From a checkpoint of a small transformer trained on Wikipedia.
Architecture: RMSNorm before each block, tied embeddings.
Training: a variant of SOAP for these matrices, 338M tokens, 5163 steps.
Each number is 500 + 25 x the weight over its row's rms, rounded and kept within 0 to 999. Layers, rows and columns count from 0. Numbers have three digits each. The size before them is the row's rms in percent of the matrix's.

# layer 8 MLP down (transposed), 512x192, rms 0.178, rows 380-473, columns 0-47
104:507449486480539501491469448508498548489513473481481510507500543495507497476485505517540487532537507479447475502466550539496531497551522463481507
100:494447555488467546510524502528497507508530486527546493543508486522487459531498493512507486495550509492467477510477520522443506508508507533513549
100:503515557517473516476502473508490515509464521485475480481485507491435479512505537534498574500508492516493520527477502511490504549508520514500521
095:457533464481506511485519479515455521463490520492516480501527455510486534477460506509473479544501528548509517552478469536493483513486510539463472
097:508507448504481491502477440486496516467483506531516549525494533542489503471464490472475499504504490482504533530519511503472457480526477503474477
104:492522518526443490505490503516497468539443525508490491445531472488478517535527542501492504448470512471527544528560521425523500497506537509513494
098:521510491534521541498507543514498504529494500484501464566493499466498520490494523476516556454482538492519515499497515478517511493495553544519518
099:456518524501511503460471531540463513531542507466474502523530493523492457518505472488501422485521487477479479504499497513531505501554477488491473
092:513511421500527506506483467502501506504522556555514474542488533479457494484517494493516483460478487513518514537503529482518479557477531470492481
107:505522487484499519542444518491473506478526484530483500518496490485473496523494457514479491513485515486513505521480460488503495445504542500492487
108:532502496502487472523505480484492485442489511490479468517508483461520486490496485520527459504476467471463478498517545515462507443541529478530495
103:554503515510528477484494459498484491517498481452456518496483540529504489503529481437460478496529482510523497508518447509464483470510465500490507
106:539490474515507488486490542458553481552472550447504491494493573484477490526496514453506486443502452528475477494504476556530474480522513515497481
102:493510535520458472497502486474517508489485524495544492562534529522492495490497518486561494496503502498501529478504483491479515465473584450465533
111:500513508518501554503514500491507506485542493475512542515522547479481447498456491526513539578466441494522491512464472484522477478490482511525493
103:490490502523448484482492498524487520505477462497517452524549495476534494454539505479499505503538501457519451487523504514472480461473476493509520
111:514519517513470497467479524494545494466517524476490496502468471491479510526463529542472522493490465498403494486497548467530496508497525516516473
102:497478439520504512545449484501477531535439470482501491493514512506477465501504511525464490484507509517485470516523485549495490494450508483522514
092:501519491513527508468532443537499483531517513546500533542562495490484552446525499525505460512445532500455505498509506483520524467517485493498480
105:503473476512505469485502540482489472481508473516527510511474509520470472501471538451491520513500504476468475516477513512526509481445514512468541
100:443481498510470518522437491489501454577528546522467538519489488508493523444482505522513507521502484519460486482509500477460503529500522527481519
099:502494550514512474530499528440486482515533472468506514516509475477506523516488496481530523548444503476549508511543493477511486513518483511546539
103:494474445504515497501477463505517479517541481473546523497463531509492502501528505486516503511479487492477479530482481495490507477480566485474531
096:490504484523539477521526443530496493470498471449447491501512488500506531523464495553518503554476534507498504506502485478485536560521450526511505
104:521507498463477526514493502559540516515486505455494501452513448514491548496464483568490498531505497499524498492511459506481532490478494506514529
090:461517448519496530500520527475497500471533446498495490486481520524499480526495484501475483510529519513549503538512478513518499491514526457499489
086:499472433516506499511563525473501523508500501518476501472486501530517488474495469499493449520467521517512555505488495515502503463508468483527497
092:521465458502516462507491491485516464487406481487504523489510551508481497523513514506553494493487527513490477488480487500502531520501503504497529
099:520508523453534502525508519508465508496491489494470497516468500498463485541480511515497520540487529483513510550509480473507530495493545519511534
093:526488465512523521523462535521454502491537481483508499484481473513518479508494555553488498543498520505494472473448454480501468514477504464506485
099:494481517485497498515551523488450486525530497510504549488457487556526508476538478503466498480514517460495466506496516480497508513486494520536513
103:480555497481492516529493447498472535522484515448531506464531489529470492484510456490556514466492511486516523503513502517495494517529482497521510
109:497478524468508467486501438501493511461484507501484487455564477505486509481504536539495534483483506546525466505465541502527458563464509519522494
097:498493534501495484515502447474542515516486527474477540508528507504486491565480491462487497497506518492486461504562526495505460518496500512467499
102:486511495494505545523508541492490482489547520511510473482485516510508509504518465500475496478546478526503508496490516537523521514541509529502468
106:455495505481503476493535454498492456561524481546485522488470508515467538509537533499510507501508472536489466482526532516552491534515451490526521
094:474537526518494520488477573534504474487542475487506531496515480470453486523495525494531492516543497481512542489457486437498498481531508544470504
100:492447521507497490503506517543496525520472518502522483509493496515486524521509456501515510487489543488484504590508510519490504532485537529520508
091:526569451566496505527420524531468509470517509514504543470524506487509525509495491526472474483561490492522502492492492481556478494470457498495459
102:441515513469513505503537497502518521522510533470505506447533520516505496533519535497525512458488532524501505481468526506492498486508497478499530
101:505463497503477479466517559567504504512507511473543509502508445512495451517511497499530525535514522481512488483467526509481543501472511528477479
098:496512501508484520485525502517491481483516491457475548500471481463504524538467508537518480509501514499522497454547522550489476516554486510508483
107:499500510528464465528478498464486479526504484480523439516476526559534500524511484511449514457489527506498485482517498497505480515490499536474558
097:485522485497494457456457485518533547488543467516532522514483495488515499501490483484534495516457472480483549517498565483541478493507530486477475
100:514495462454515482540546490521490515488511467537521466457500539542481506469514481496519449487548495481489500488505533499510486516485511544538503
097:488506514490553494467514510475535491503472464485476496489507519551489491514467500468520514466458536482519468480506506474485498517477498507500524
102:535503477519528457500530495567504518502508531516496553460541547478492450484474514559501463459509486473461473519513506510463518495492449456493464
105:525499540487485517557534546505501466485479533525512505440484521499537516471514528555489522516449466529470516490513537500475512504480510452503492
108:511518504510501495538506486544501506483508514492457507469534515472524501460486516521487537473505477441491504508532486482515503505518455449458498
095:491496546514497475499529486466491484519526488510517483496490502493458526545507506477492494494522457468466499507517506482514502506552495449511520
097:497503478533501467550486486511500484503521485495489531506510547470534508522488494458475507557516503513486521520547481522491479507491531516465500
097:468505426521472497491520448519490523513488482501490515491440500457502498491507532543457479491516496458544533481489537497506500566509508523513446
101:517511520519497560474484510500491536536507491477501534516508473468475530504495477483487495486513488464492515473553499501510475467504499495506483
096:480476497481508504472507529487489483533485530483506500512456526485497460497487452525525491469522503544510475493509509542501459515513512506521488
096:476475504516510492548519463552479506502507496488498479537514552527509502499519503520492525512470454519511499474516515518462537491487541458497504
104:552468498483458509496545486508497525512490488505494543501520462471520506515487509485497530479487493505487503519494460536516455536507498505479491
099:493548506561456505540480485477475490513501511523521528512500504479500476510487486455533474477479475496547484550530502508458510513476517464528469
099:534439486525499524523495505494502484499468511526498448452514547469502512483526492535500526508480498460500470496474513452481480497437478498514517
101:474508504487488501501486464440522546477495478514501508488532505484483483505499494528492497473476526555483498494484482514479531502483468496510526
097:493466505485513549493540456443511477503507484508502503470462536484478479512462517451512481501496529498488554476517530541495483469553539513479535
105:488531492547474462492540455491518493543499508488472475500535505496485492452468511482528511521509466517466517467522483516543503512531455486465483
101:509499501481556532525509512483494475521493529513461478489485561523505469495478463497474516502524516512511556523546454492535495500547514494532509
107:491501508550464528501495577503512502509431499472508486521523475517529487496476491518516482458490492477527472514499514487510532491463543513489485
096:508525457539462537554552485515465537507537495468480546475461471497465504444547503496482486491502487493516509447513506499492539505470506505466517
097:492530473530509492505514488495457504520504507485571488468492495498506478515528561478484464473517485543541494502503527500506494484536513492523524
096:496486500500451525472524480501519462494506500507492516457503474505506503455437514425469486521533510518507485557527466503474476491520493562526503
107:520497510513512494519468527521490487517499527492515507487497473535492482467457494529470474521492500501495491513488517570538493481490492500519508
104:503516454476493475504473527516469538496494488494466494536477509499471491494464505507514522489467531463496508484544481496504504474468516496530505
101:509485449471537483494516518488500549509504487514518508450513508453488514457509523482513467499503521510488532514470506515501445500461507506503498
102:467445565495505550488518498511462499473501546502510526487511478504518507494529512503542481454495500457492471532460501504484534473496493478509514
100:511470473526494507504470504490504524554510493500504499447472500528548488485504442528487500498498519503512481539462455488495490533449510512521486
115:515486510504440493515442480504479487481513521507496524483478496511503516510482507466498489485485487491464504478473479512462510536553514492461525
100:515482520490521496518431492534521491560484505540478497515484510484524559466490486521493446510532462515466476531518506464533479470458492490475496
109:548509488527485507490487506516498501490542493488544543513507467498495498492450472521492495532479466563498551528458515530476507485489499471501498
099:518497515494525488466528491503499516494512513539511521513489462522524512540477464516477523468476523523519506478525498496444469524471489481511499
105:458513521480498494543525522490435463501514487466483481474494529492496472534518513509456503501491501540481501488465512507540486484510444515456527
105:509503469466503525467500514473479537501551477500555443469515516478490495529443523539503458549505471519520503493510457532543488491526505552494510
095:488475503492538479439500487495493449551528434502487555474482472522503532519505509458508495549475517532493456469501482502529515490514507517460541
101:479511464531480549495482494528490510481491527438524469477460463498530496567501537516524484460437510484504472528518452500461513530476493498528453
097:516498520516503485472474483504532507456470519511529502518479506489517502467479496525545500509526499513487507558486514487512502480514499447559526
106:513500575494467436525497488490466472570498517514488466534514503474498491507455488525509511468512498480505560530518477507448500529522452494493534
103:521541497468533483545506482477456469487482515472494539463497528504503481502569524437476470565511467508471518478469474518542479472548497531495475
102:502528515535461490486562552481534513503486480506530431501491513534465486496469500530523481486485485460501531519484536535471482513541517542521509
096:538440453514501485491510474501462519516470509468490442465516521507477518523498546521487541526496544494497456481524492508512493480500485509542465
094:521511572484544489490472501493545471499527517534525518493542511486524495502494504475518512479492440490500525535534515480487505474521504510492489
096:488498548546500467535495491527483484458481497508465491495482544519500551534523497504478504489465499478514514513520504488489489498492494464465478
094:487534518541481449543521491532496455474530520486500463518534464441482464508544501503507476503537523488475477507494486465484538501505475515542494
102:487510442519498485489431517560485537458511508469543485526496483519511478478506482557466521503505502507518508509524490473540491486510502514534495
103:505509512507513496504461509522534473488478491520469538526514473498559503482469543553501538493528517525545459544508521532488465509520487466468453
094:511503514531507500441532542507502516459480476496485513519510503495525501537508483477496486515496511506432510482507487533529474497483453528512485
098:468507455506522477458566462490507531445467509524474539491437525483521489516508519486489489468500548479528472501529521497499477540454537497453511
094:499496470515494492486489435521500505444530499536491484509506521453502502523517507484486512469519472550524507483517532508512467501480550496469493
097:467466473485505512496466510521460475493471510499546503499526482479545476489482507547490493485468520538511472474523451522472506479465492480472479
100:541475468470482523525467538517533543520573502452477519483480520521523485517495524491517473538526483485497516444504490464501463569471468498529499
# layer 8 MLP gate, 512x192, rms 0.187, rows 381-474, columns 0-47
107:458465511524494544488524482476523524477495536480495509492463493487463511473522513510505485470502462497525494507495568570492532510540490504477511
103:486484505487494498511510543499534437529480495506490489473487466513505517514501492495539477487534492456490496494498556562482497478496522510585531
093:490559495519540525499513536461464544526516529530451473559505534540476551499499540540499467473456473535466470483502481484480511498520529512552526
097:456472523471464482492524507489482508494514538513485493498487501503500459522495523481505461442496487508493488424500511496529451476498469508509493
100:496494486460459501472497512507516484481508494504496473523501504507528482522472484456496508465533501463488466519513514506531511490552457464512445
098:468473515489490496526518472497499476502494492545491502504541522494474496525489473521499510493533474529453507535484549518526527518510548455504494
105:507487501471529515493494474488451512530511514464518495482505508471530471476523500513484508512479494494503487553482543500480466470511528516508563
092:480482495486520482517522465519496493481516508519523479492494500493483503520495468502498531482537527498476469543489530453516484465464479475486555
104:515481468520517453492485476486449476448471478453485516519434503486489472471483489553501518532471516498512525475498540524544522508562515522515517
108:490539530490489541526530566478518473548513502493478470517598517501522514522546481499467488514500513529474532520497526478526500515509530436507494
101:463503465515469543515510500472473503505524491541527434495515530451519460508490546478502521464505499491512495500497511526477488535499526517526462
103:515481523520492494480481459464542504519443509515511512452497511539496489541524511502466560536518523507490526511472507474525516504485531509478478
105:490491537548489502464492512475511521520479527482512459525501492532512529507545506473509536519526503555493531463485501543457426492487481497513534
109:466492503468470508529482486545477452526511487470491483475502472513540470513494483497513479493530544494505503486538488515530550507480515502507489
099:504501549539455540495482488480540473519517514551530447501473491482529493531481529495532507466481508503516496447516503531494473510498537468486521
108:498514446460474484535444480483515488537444473498490516470466491464484502507497457500471496558470449524536493462505523502502531470504547470530520
100:553460538518488517501511516507521476516477488477520497497520478502459534529507503491475526442524452490474473518461509521441482465523525481545465
096:506511559478523546525476464476501486465498504495513471492485520481468494559491467541504494471455485466541535460493430463513508490487485481497508
100:487494481507488484512472481505486521455533510513517524521549525488542540477471477522559456499492526557514480547505489533518472454478509503522484
096:542511497511495503506518518524459506510539467466455483473495499503458465501497510502489464468505517489528484461491496485494488499482475499502540
102:461497532541536535527515491500533441476560491496513507504496485493529505518511498467493510519514524458529490519539505480492502523525541483506511
101:484527474494490490505524524455483496512524448445479467505502506483503507489473517503470505475518519511471517506473510470510509516467505486505505
099:472514577420507476462508558509479492512493457516480505539508468489496504472488541492512507427521502513495516455476494514556482502492461495467472
111:493534480513530507504518544484538501452514524490469489524517521500497457476477514470510480496555489508494531555521549489496481506499509488497467
091:505457539490511521516498537495478492458492489515524444438452488497506448441471533458511506525531528519526501481530493537521512452512538506476474
097:507512489462500526538514434445528545471530512465530554459460504523461477513492498487495499500500470437512524474458505510556498516525483511546523
100:498483495445483480471518479517480494479519493508517565528469531509496522505518503453523466513528510509531540488501546480520500536488482486500503
098:482513513487487473447495526501489478499509490485486506501511480439451463531485492491498509494521479529461508501488474525553478476466475509527512
089:511486512500475514505500469530543510506494503485513509496484509533516492536553509495538452496532518460504467513546505521517488499494514518498525
101:485441446533530514512507489474543482477469489519482571492475520483495486543464527512560533524510483495501512485512475485496537499525493497498516
098:518518467502475492513494464479503489531473522487500482546513445475512504523446484499498514527490522439518501486486477487512469507540548479541479
105:495508419528521531475490491546496498544496481484493523516457510467542483471493463536509511502492500488513460521491482485532449512544517485514490
099:480502467481445484482458515473451507565531479495517511488549513489465485466508525534502479487481500547493480521495512533498538497518526529449506
095:477501430466479523503525503478467497558517495556541503481525563497487501485480451554479491492514502454519481501515521511493468527505533478498536
105:505516480498490515457474527519532528493460496504469505465487507456473528552536492466486520484476500516514517499514481483499501498525465476432470
093:495518508465515535512464497490512566512465528504482506501457499498550523539507477470512552485493454493491509496525555532529509489513496491469511
101:490496506541507556537491533505463510513481492516483503436458538541482518509510500506467515497483515505458476513475460517476482541491490520502472
092:519538532488497489465497484490484479500476477526514509502553488495462464492496500553473488481476494533541474521522468521510507477491475450531451
106:458479489475497513494550537466528553516506487468479531472528487453474524512497514505497488507469547472462492464514481487495499489466553454488534
106:460456511446489519550485560528496503529540469525507496468524516545550523486481514525516501466485475512500518500528474506538522500502503495461488
104:471526494518519498441509529479478494535492471483526541495480500496504480518494435504467493480526539501496525482496497520517495468515520502474520
109:476486490498461539501526466490513510514521508482494472528480513476512516514481480527526471469530504482501466534486512498523436496548526484492535
097:499497515465502510530522499494467499506479470491476503526488477525497497500531457474487494501545550492516490544468502488503479518471500490549491
100:499471447505506515523532517524535484483507486490497508504481511475501512507493511462517500526505487497513533483558532515513498473480526532514473
099:519514483491511501521489496476496493481469453466529481487464513514548473498498519498518493525502542486484473486512492545487468440524523521495525
101:476493504501448463505508496556519455449527501519470479477524494495492488507494503485526547433467506524490546517522523488487469516509502531499504
099:498507489480520524478517531514514500480503481484473499516443488513506458511500500441490481502502494481495508512478459522495508473503543545505485
102:511471515546497518481476451489533466484513498514481514480495501485461520513496461431477525506488523482518468493490544517523495543463489510469475
105:459476487466494500528486478472491484511477475496502464474543526476446481459471499522524535521529497498470505484509488502507472507485494571488471
100:502509512475514483474518465508509500491506550507470511537475541504505507485512459493466511492516472523519534539457462489514542485498498528514474
097:496517523458509481523509518472482495497487485491499492518521526475469472537504489484552426475504485503491491483495481522500494429512509493468532
094:537529492491464488511538473510506508489467502534489505487527528547510493499541454502519516507537543525489492478490473535497534472511440555460533
089:508522432472470483484479529493468496521514534484525534532473444488498556448476444500499477504509476530468488474474491522511498507465510484497532
102:479464486510554493493503458463529516466499539509500509481531514532513527512495519524507485527511478551472522490510496502506500457494547527497466
102:453436463453492535487528533491490471434515531479491468477514512528500519519477496497521494519522504457455529496476534492501524523488481502501521
098:479476493478504502532540517448501547490486481489519507480533551529471521438552480522522481480519449494513457541500505479475507452485517500458521
094:548465502479485498480561538453527478480482485507487509548531460520450489537497497485512517462488511510532517472537544480489537502535517500519521
105:502500509499512460498472491500504496505484486481516536521521539489468474467454486495498443490504537526500537508500509495501449509444529466506508
091:478588474486505505518485533551487507508519499524466505511490464495504568483513507531449524445497461506512480497481519491518500522473516478503453
103:527444466488551514506487499526489474525466476533481514499458519518551528520491437494497517546463500480494488463483489517501483509529523451533490
102:510467542502488516531528490534504447490487495510531534496495532514508490459505470529505500537459500488502480487471525522466553502534504520530504
111:531547470504504486546524524501524511547488484515492539509493520497553499493525503484493527540462510498516474473515495480519496491504534474509512
094:515505519536535485466531512492493542491488505478476529488502479471519492493503492513525492486461476483501534450518510487482490468511503490486508
092:461496528501494489495521487464482535527557519511500490491536472454497517540535493499474511511535496488525526500480509517481503485516475521495532
091:503473526491493542519463493506517441461520473457478495457485498500488471551458476444509495525487545472490541489565503504504510523495512514526498
098:491482501469487481492548490491514499481490519521482526508469491495533556499522540483454526475498509487481524488519510514524508486484505555484481
105:461414463463516462506493518516499511561516500522515469505487492523490560551474503481539509537480488513502439483505522539481460516507476513503525
103:502527458503490534453522503480475467467487513513491515520505474499540487510428499468476477508533511486517482494470508499452558507533471499482502
093:467489474460441471504446490489460514497486526444461468554505496521541453467465481501475496537478529490521505523524487541480502505491492509507492
108:447511495495471505492566469502490510500477545471487534508497493553537499498509477509524486484501495476543494467482488514480470560534479511475511
111:542474512492487532505537514506495478485458505547450504543524458483518481505512512483512487506526533476503478534582476475514456521467474437483521
095:496497497520513494497487459514516480522514539526499554475508494487495495502505493533517530515511523547476534495479519510504540529542453482515472
108:476497469474480472509508426490508497496472505525495523522459466523505459534526506463486484474488502502506497479500529525464499480449490516490460
096:536519490449517462486505486499502494498476513504494533514552508512530523501442477512538537475504531571527544495486530512486506494524495495518542
100:523466505497493466519487492526502462462478527496486499533504517497552519420523445487464484476523485521473545483517510465499520515500505487544441
108:476515447474504496514480465517469541488461492494478519502539531490500485483499474487501494484460524517462478471499497520450503545480493476515529
090:468528505501521477529497480505473505446514498511451473518491478519520507529453498523501531483506466484472471518491489487517506500470525493495531
093:497473526486491494489499441507548505506437494492470494490440491464462529481527478528466516497478508490502483529490507556448467449476456485501464
096:465520501478531535511508456478441514470518476466503487519497518558520503511493507537500456503508474524485517491520527489457490501530518546444518
107:479527506473502496473502506485476506520451478474473511439543536474440457504505535488497514485519483536521480479495507510473562496530474531465503
108:499508543523492518486493492487514510480520490523536499537490503499540510486494479477505457443466505509512535460494489500495503481486528497513537
104:502479516441531521489534523489564430500466489503505493500469479511523548495480484518516484509466523497505516503477528510504510419543496492480500
105:481492481472485491476488505520510471528478548479478524516511465498492509498476496494530461449521490547504499503505499476503482467473483489500504
101:471460531485500498511511481485472546534494500498511475520477522486526530530433523532483553482541460537496421496515544495481477475516518501546523
095:512514506519526495492462484492493512507496513465472503497543464487505481491480490469472477523525513524489486492522480530501494517506494521521518
104:514510535513500511502475544503490508500506467554498560533495471489501430472524498478497450538504464554539533483512483463509486522491451498540487
087:468493538519552515488503485496481512534492512475472493511514508536493532457520541498489506536503532538480513520538503516498533497524497452512453
104:512453519497489515534540511514491481478521506453529503497499491485513509480489496528532520467499487511570529474506519474543500522517471507492528
099:537519532496446480500519521518472552514492462456500511515464509519505488523541503486497520517477543505515492513473525512498487450508468507459497
092:480481522491499433545520465509537546512479485474506523466515521465497509491552456509490543497502498541462521454488513496477467472490520515480477
099:467516477484512454503472573518528497496473503520461470476494514538479497575492440509515515527488507457481487508482463470518512492481483505525472
106:492489536473504492468506497497477500499538508496490514511490543502537497449540491523508486487480481495501533510476497509494506511486506551489471
095:549540453483529495477507513481540503453544476546484546501519508524520540521506506461512490504507483492489485501461474498522529479487471533499456
102:481459492493503529438530500513499522503499506531490497480509477505494489495461497512482482482491495492516480517483510490474467489510536493567475
# layer 8 MLP up, 512x192, rms 0.191, rows 381-474, columns 0-47
104:483467488493493486514524502509446435515471492494473484477500517498550511479491498473481457512480501505514496482547488439511519526463537458513510
101:500485458527486506565506505472450540518506509526490505513540471526544538487493488489528458499466543501464548508467524517508457486524514514473538
093:500488481516503468486571493497496528469472466523510484526538561498486530486478487533551534486480486533510507507492462483446539519419521505507440
101:476550504505536478505515506515553506499494537509503492517526495537482496501470469493513500468489494469469501553492548528478500497505515463482512
105:483510504559491480468512494477486516473528488505521476505465502527513514464504500483536503513545498517520452492466456502489478509503454458518457
097:487499525487513484478540498498515538492531484510479492492474477438524477538504533477500473454500477460495480500451470563478489501489477482503461
099:500527561535516544505520501522498459510495507495542460535500463538530503527483519515509476492489488521487516474503473508541525525495525508526543
094:506534513517513461476502528485496502492511478537482498501490518471519507470547509491487509466450476531500456545509509465483497507490549498488518
109:475528531500552505480471505484470507483509466514484554520450505512501511507451505554497495507464496485496527493457499512510489458496571487510505
098:515531496516527501511493505519492496486487521548500507523499549518487497505519485517499506493509465499461524493531490452474535509548523501490499
109:480487521464529540490516512477511461473496507504513490478517458478477491488481494492461471473525470478506469462498509513455502560545487449516521
102:510512467510519481479511481542513564503520484496532534485482508509504499496531486455540515475493473483471544509567521543558489518462503500502503
097:537475504482513521510531467498529474465501555477480514469492528483525522482479497530477480510467475496510520543491508465545557531515509497467458
106:522536458497508515499469582496497484500510465507490511498494537454470512475513490493442491545438478490512524510501534479474453510508538511472509
105:469503486538526568510507523483503466561519499454538500487504501514510487504504500483580507549526463486523482474518483472481482475490566499509476
110:503485527509469510510447518561495493506527526479517456469464503511523487528469524490500486493498505456449499462479508525486514506532536531517530
100:464498527466502486502504527489468485475471431507492503513515526499517517512478520460502486470489502509501514508552498476514502498517510456531479
099:512431476503479483495531517531497481454489525521479541560508504497515470499525560508407479507493536495494497484488520500488516508475554450529490
098:491482516548531509515527477529502497522476492481470517466516462463489519469524485525483487495457496555495448493487482535498512490512501532469471
098:504531500490478506519489512500473543513450538516460502501513508532494522530484519523517480475510466474527522529490499484505479529466489489500483
104:460519510509514533446519536516483485518529507508483494531482478508524472454465527515498487523475506485518515494506513470506487545508517497513439
101:483496484489537497506501457532541513493505572517479505457491481513481497521471518506519513509438465498504499504520509476503515489513513462529512
099:512506476529516524546497563519499491481514501438511489462519514512518561496494493505465525473510524526507517506510497475500499520521498476507493
104:489474505457507541513515527508493520492493519532521499465484475516520525505511468493520536520517499519494516502456476528488544437552509489487544
097:544528497497552483470498497564509540512548469496501531489558516535497532521520508494463475508535514439528522501484526495467493545502508500519492
097:558505466508512492495482510526507459518453489529467465469519511511512467516508488505504433503484467511514504517484539482507450508500503546471489
101:516530479473494470540490544495515514541508520484518424502490508492480507521512514475453475508539508508528501531474490474594509493491518524523492
090:512483506566514539481513536516491508514486515488524514451515505514498529516537514557499510493448483503484485472505508553478476502484518452498478
091:504520513494498472501513491487522541545449499472504470508505465455480511482508463471478442498552510516511492488519489548464458485528481490486523
108:473501559502515525460514429499510548477521518475502545491450482506512484496461525497464530473484522507493504483507542537522494492491524521490515
102:491498511518529495504479525498495474515501541494533492490500512499543487484544541523508479463494506493489516483515525491499510517517496501553480
106:466491480516455495539509486485481509415480507500478487507516457511495511477538485484488508537522522510474520499542539470508500487438493469560529
095:498497501458503512534474506548510509506519511486518518534490512459532495483492485484477554481480483491450491476511475464488494516519518547535522
101:475502528512496497478461482456494480479484528503508527504494541518506489478495514486479511493497539484540487481479492533495534509492532508525484
106:494506489523539461495503520460521519556451472527515503481470503489495468517499524504483496512475504512499502481475472505540507424532489500479512
087:462522518540486445542497452495506490473487481519482521537494491504556483499545501510499503507468475538508479507521519473515464551501507470501490
097:513516485502510479486513493503457519534528543513511485488447560537457534535534508510462469447492511491499481484472514493515490502478454518494481
090:523461500535516474467496500461524491495460508461443489477468454508466502531513519490487462495504478470498485501498482509490514457500519494502512
102:495474485493517503509531503510477491486523480457492510508520488525454516484487516535522487507485526475551490484441521494512494495497505506492514
105:501483493470529523506444545464462502506507509475476483530498505505495488522492536539486506548514515496487513465524473498514502465537504459490487
095:490511540491497521479479475477471541495526444478528521465497530505552486522500518509533437529483534518509552482510510548516495520496478511500477
106:498505531461477522533481513523510486522510521535511516520483477514468465524525517505460477551529545491513524485525507486520481480475514523494525
090:498461502523476498465521475469521504509505507519503464506509507435491485503483496494516516499495476476467521518528492531504493523502533521470534
101:498475473501552516477504476465512493472495521489510488511492502463499477490469509528505491465511491461493509501537492477523506505496469451538509
097:512499512454502490497519520488491495491478487492563482503514512492501518507470455531469495500492506511501546508460491460508524525549531504481481
096:497470458499480471502540539504542478489506534527514502502517514500508502517533486497535505502464465523444494475568463478463463521505494471492465
096:501498527466536485538496520505522497503497516537461467497507467471426545481473510489530487501519471513521485489485562522568540496510480516493509
103:507509497515506510534522550464475479461494475474492453509466488517536559449503503519529501499511504515502503472491484475454520440504476491507519
102:487515469530464493473512512526491477476504502519496503491534471539516527507498486489441466489499473495529503501554506494460504484485502457487454
105:525499503484572508485523491497519532527463482458527460526473493513504522453503505519452522483512480525528485490462476437509556479495466501505517
098:483498532498497502507511530493495523463509503477462484486467465496527475475500488493471504543510517520488495511517481527497480519484513506444490
102:534502496523494503534551487461509495499523486550485511524474490531497468484510486511494568487501521540484502521488517504480491505469491455497520
090:494472521476566483507547490466471513523496513471478503480513495525480537489494486513513487511529472482465457484463520499518490475524516516522468
104:467492478544489467540475487479543516498505516488440544528496518485497533488485532522502469504482485496481489498516509536524488519482472455508534
105:501510534503527471512500488476500504512527495477518486511545509552514514495500475533458479513521509520513528513508485537503497493563535458471483
101:490494496483502531438500509491503516487513520488501453495513472489466497502525532517488464505520509474534504490494500498503490526483539493511482
092:515485479503478502494513589498523451463536483517489507532511469514457554481519499470527498538486539494503508488486507488510495472491507494533536
098:525470520506519562498473504510479543508502532486534494498523524522496483500501496502473492502478571496493498466505508492476500506485526438479518
105:487469507492486538498514516496452503513482486541518474485516557524497506545487489495495492512527502497528509514519488512487517486497521490506496
100:491467505537521474484518477503512562528500538491529504521469479451490479464506498493505460507473488518549493518526496526499481437514510524524525
105:483518502454494457465480518493460501479448510465474476457457484526454472498547511531465484491462527496506502468510474508506513523517522479461518
109:521513519474478534494500462464491488481446552540510469498439487481517463512487478501550528517472561532470527449527497495448500534462526506510495
099:485477518543481463469515473507533476490502474515504493516514522507523507482521487456526513482495511500495466533505486469477487489521484451497545
092:478480479534528498516475512547505488521515527509512546519470520493501489496508478473460510483491478492491596432516459535489503482492546555478512
091:490498497479481463483493491499506506483486527518525493519522530533523468456494486503507446482532487481491479562493474497474491526493513463466500
100:527529522426479475488512480522504490516517567540480494501484485492522498450520487543501507499500455535515509486529512479522488500507487503540501
098:449523461512478484524478497508521527498482523542505470505491536526483463483509481504495496496542524518472518519475541490531522506489486463493496
113:494485537481521503542509488494497501515489474472529507467475466534514487518501528531517578509499494521496490513527452507516478467474488505518522
095:518518488515511516546538501508528488477522507532486512481507548535478500468550531470484537474508466507479464509521532503545546510505512491509483
103:514481529519483497537487476497558502486479469507547491532510508507456553459505508511531498518550499508492506533481505509492467464544473555457504
109:495459529505477502511486494504481463482521504485564482465488520476498538540495507531527476457503520521479508491487523510497523476511494490493504
095:550461520492473551503493487472487516512538519488447520484482534485498481489510510504553505472535478521528478550465524507494535531491486447481517
109:476509530486426484503530491527476482474499501537502502511490468502521533528499482530458510541502532492486515579474527526516488509489499514530494
095:485501505517528456512471491505490504483441536527485528534505491523511491468448468473470509456507498482526500547482505515476486488500470509474511
107:516495459480540530493478474511512482502532491494465514432503500508513518505521536502503520510539514511538425514508480483502475455490462540450471
103:516569479536518515474482510491514490470503503541466575511545493455512466525515542496486507546466463512488512508474488469514513511501493459518519
106:499511536459519508504477454467489510494507535463504457524455495504514507451491506517495482465478502507440481505523536526481487528517477499499499
091:521526503465500501456488432513501533501493508515533482518502467487517516509493510492503493477513512483500489481474477507524473485477488487515522
100:522458512494480495515528507498486494506562507494481518490470501530447501508507500483450530481486454464511544516510486522484493518514492499529484
109:495466498521464499498524501479491479565534526499514503515490514519540521507499465535479528498535508505526492496503478504477492479459499527455456
101:487495536461493486518496505457493513546533480473480528510492475519542528502490534493525465517513472500485497486542471482500464522516485504509511
096:513478483516523513542514505442478480502570507523498472489490474482497496483458451462473509515457497466505448485510535557484468512481483475487495
097:449524474497522557531504521532480524523518516506490446523503431481512541520552468491519504502479481505506507485502494533515498523480474497466510
095:495496518493509539476509433461489516515533509475483512493529470494479491513517484517528485495484522503493467490493519474495508456467484455501527
097:524482505494489514516510510463531532488525480512495517533533482488517519516573509493485513503509462561462507538454567509510486503518507491520494
101:520443445450493492539530528477490487483513511526486508542501488545528523497498570491464481520551519525488462523452463508507500491498478512531480
101:554554514447470504500454453489533484505520519523532510499489521487508514515501509506503437485461508503498503497484503494495519465468525511487504
103:523544403528512499528457520502543505471534490476497499564456477485483493522474504510516524534473484498494498510484520519479505513481525503550487
092:515449480488471508461514511494530463482530507497460515490510488460487513514476488492500502506491535532481514494483534492536492542499551502482517
093:457485491534516508451478503474492489521478491493499485542496507470512526512520526528530479536448510455497503488483512507469499483465522477512504
097:542512474521457512480504521491546543504518501543487530492487528537525503485530515488484502488485517500505515473506513476488483443524500459530476
100:516512499520452501506513511453487517468457429493474516492467501495491534530494467501441491573478455493511475493479503472500479486506511488549500
093:562467500485525476502497483483505499543535553479517493512501524509529492467467463513508507511501524508495506504511500474530509537492520470522517
086:508547475530508502479464478484550523499491514505486497539504513458485463483483479464523487493507508505539489549532487508494497520485491490515478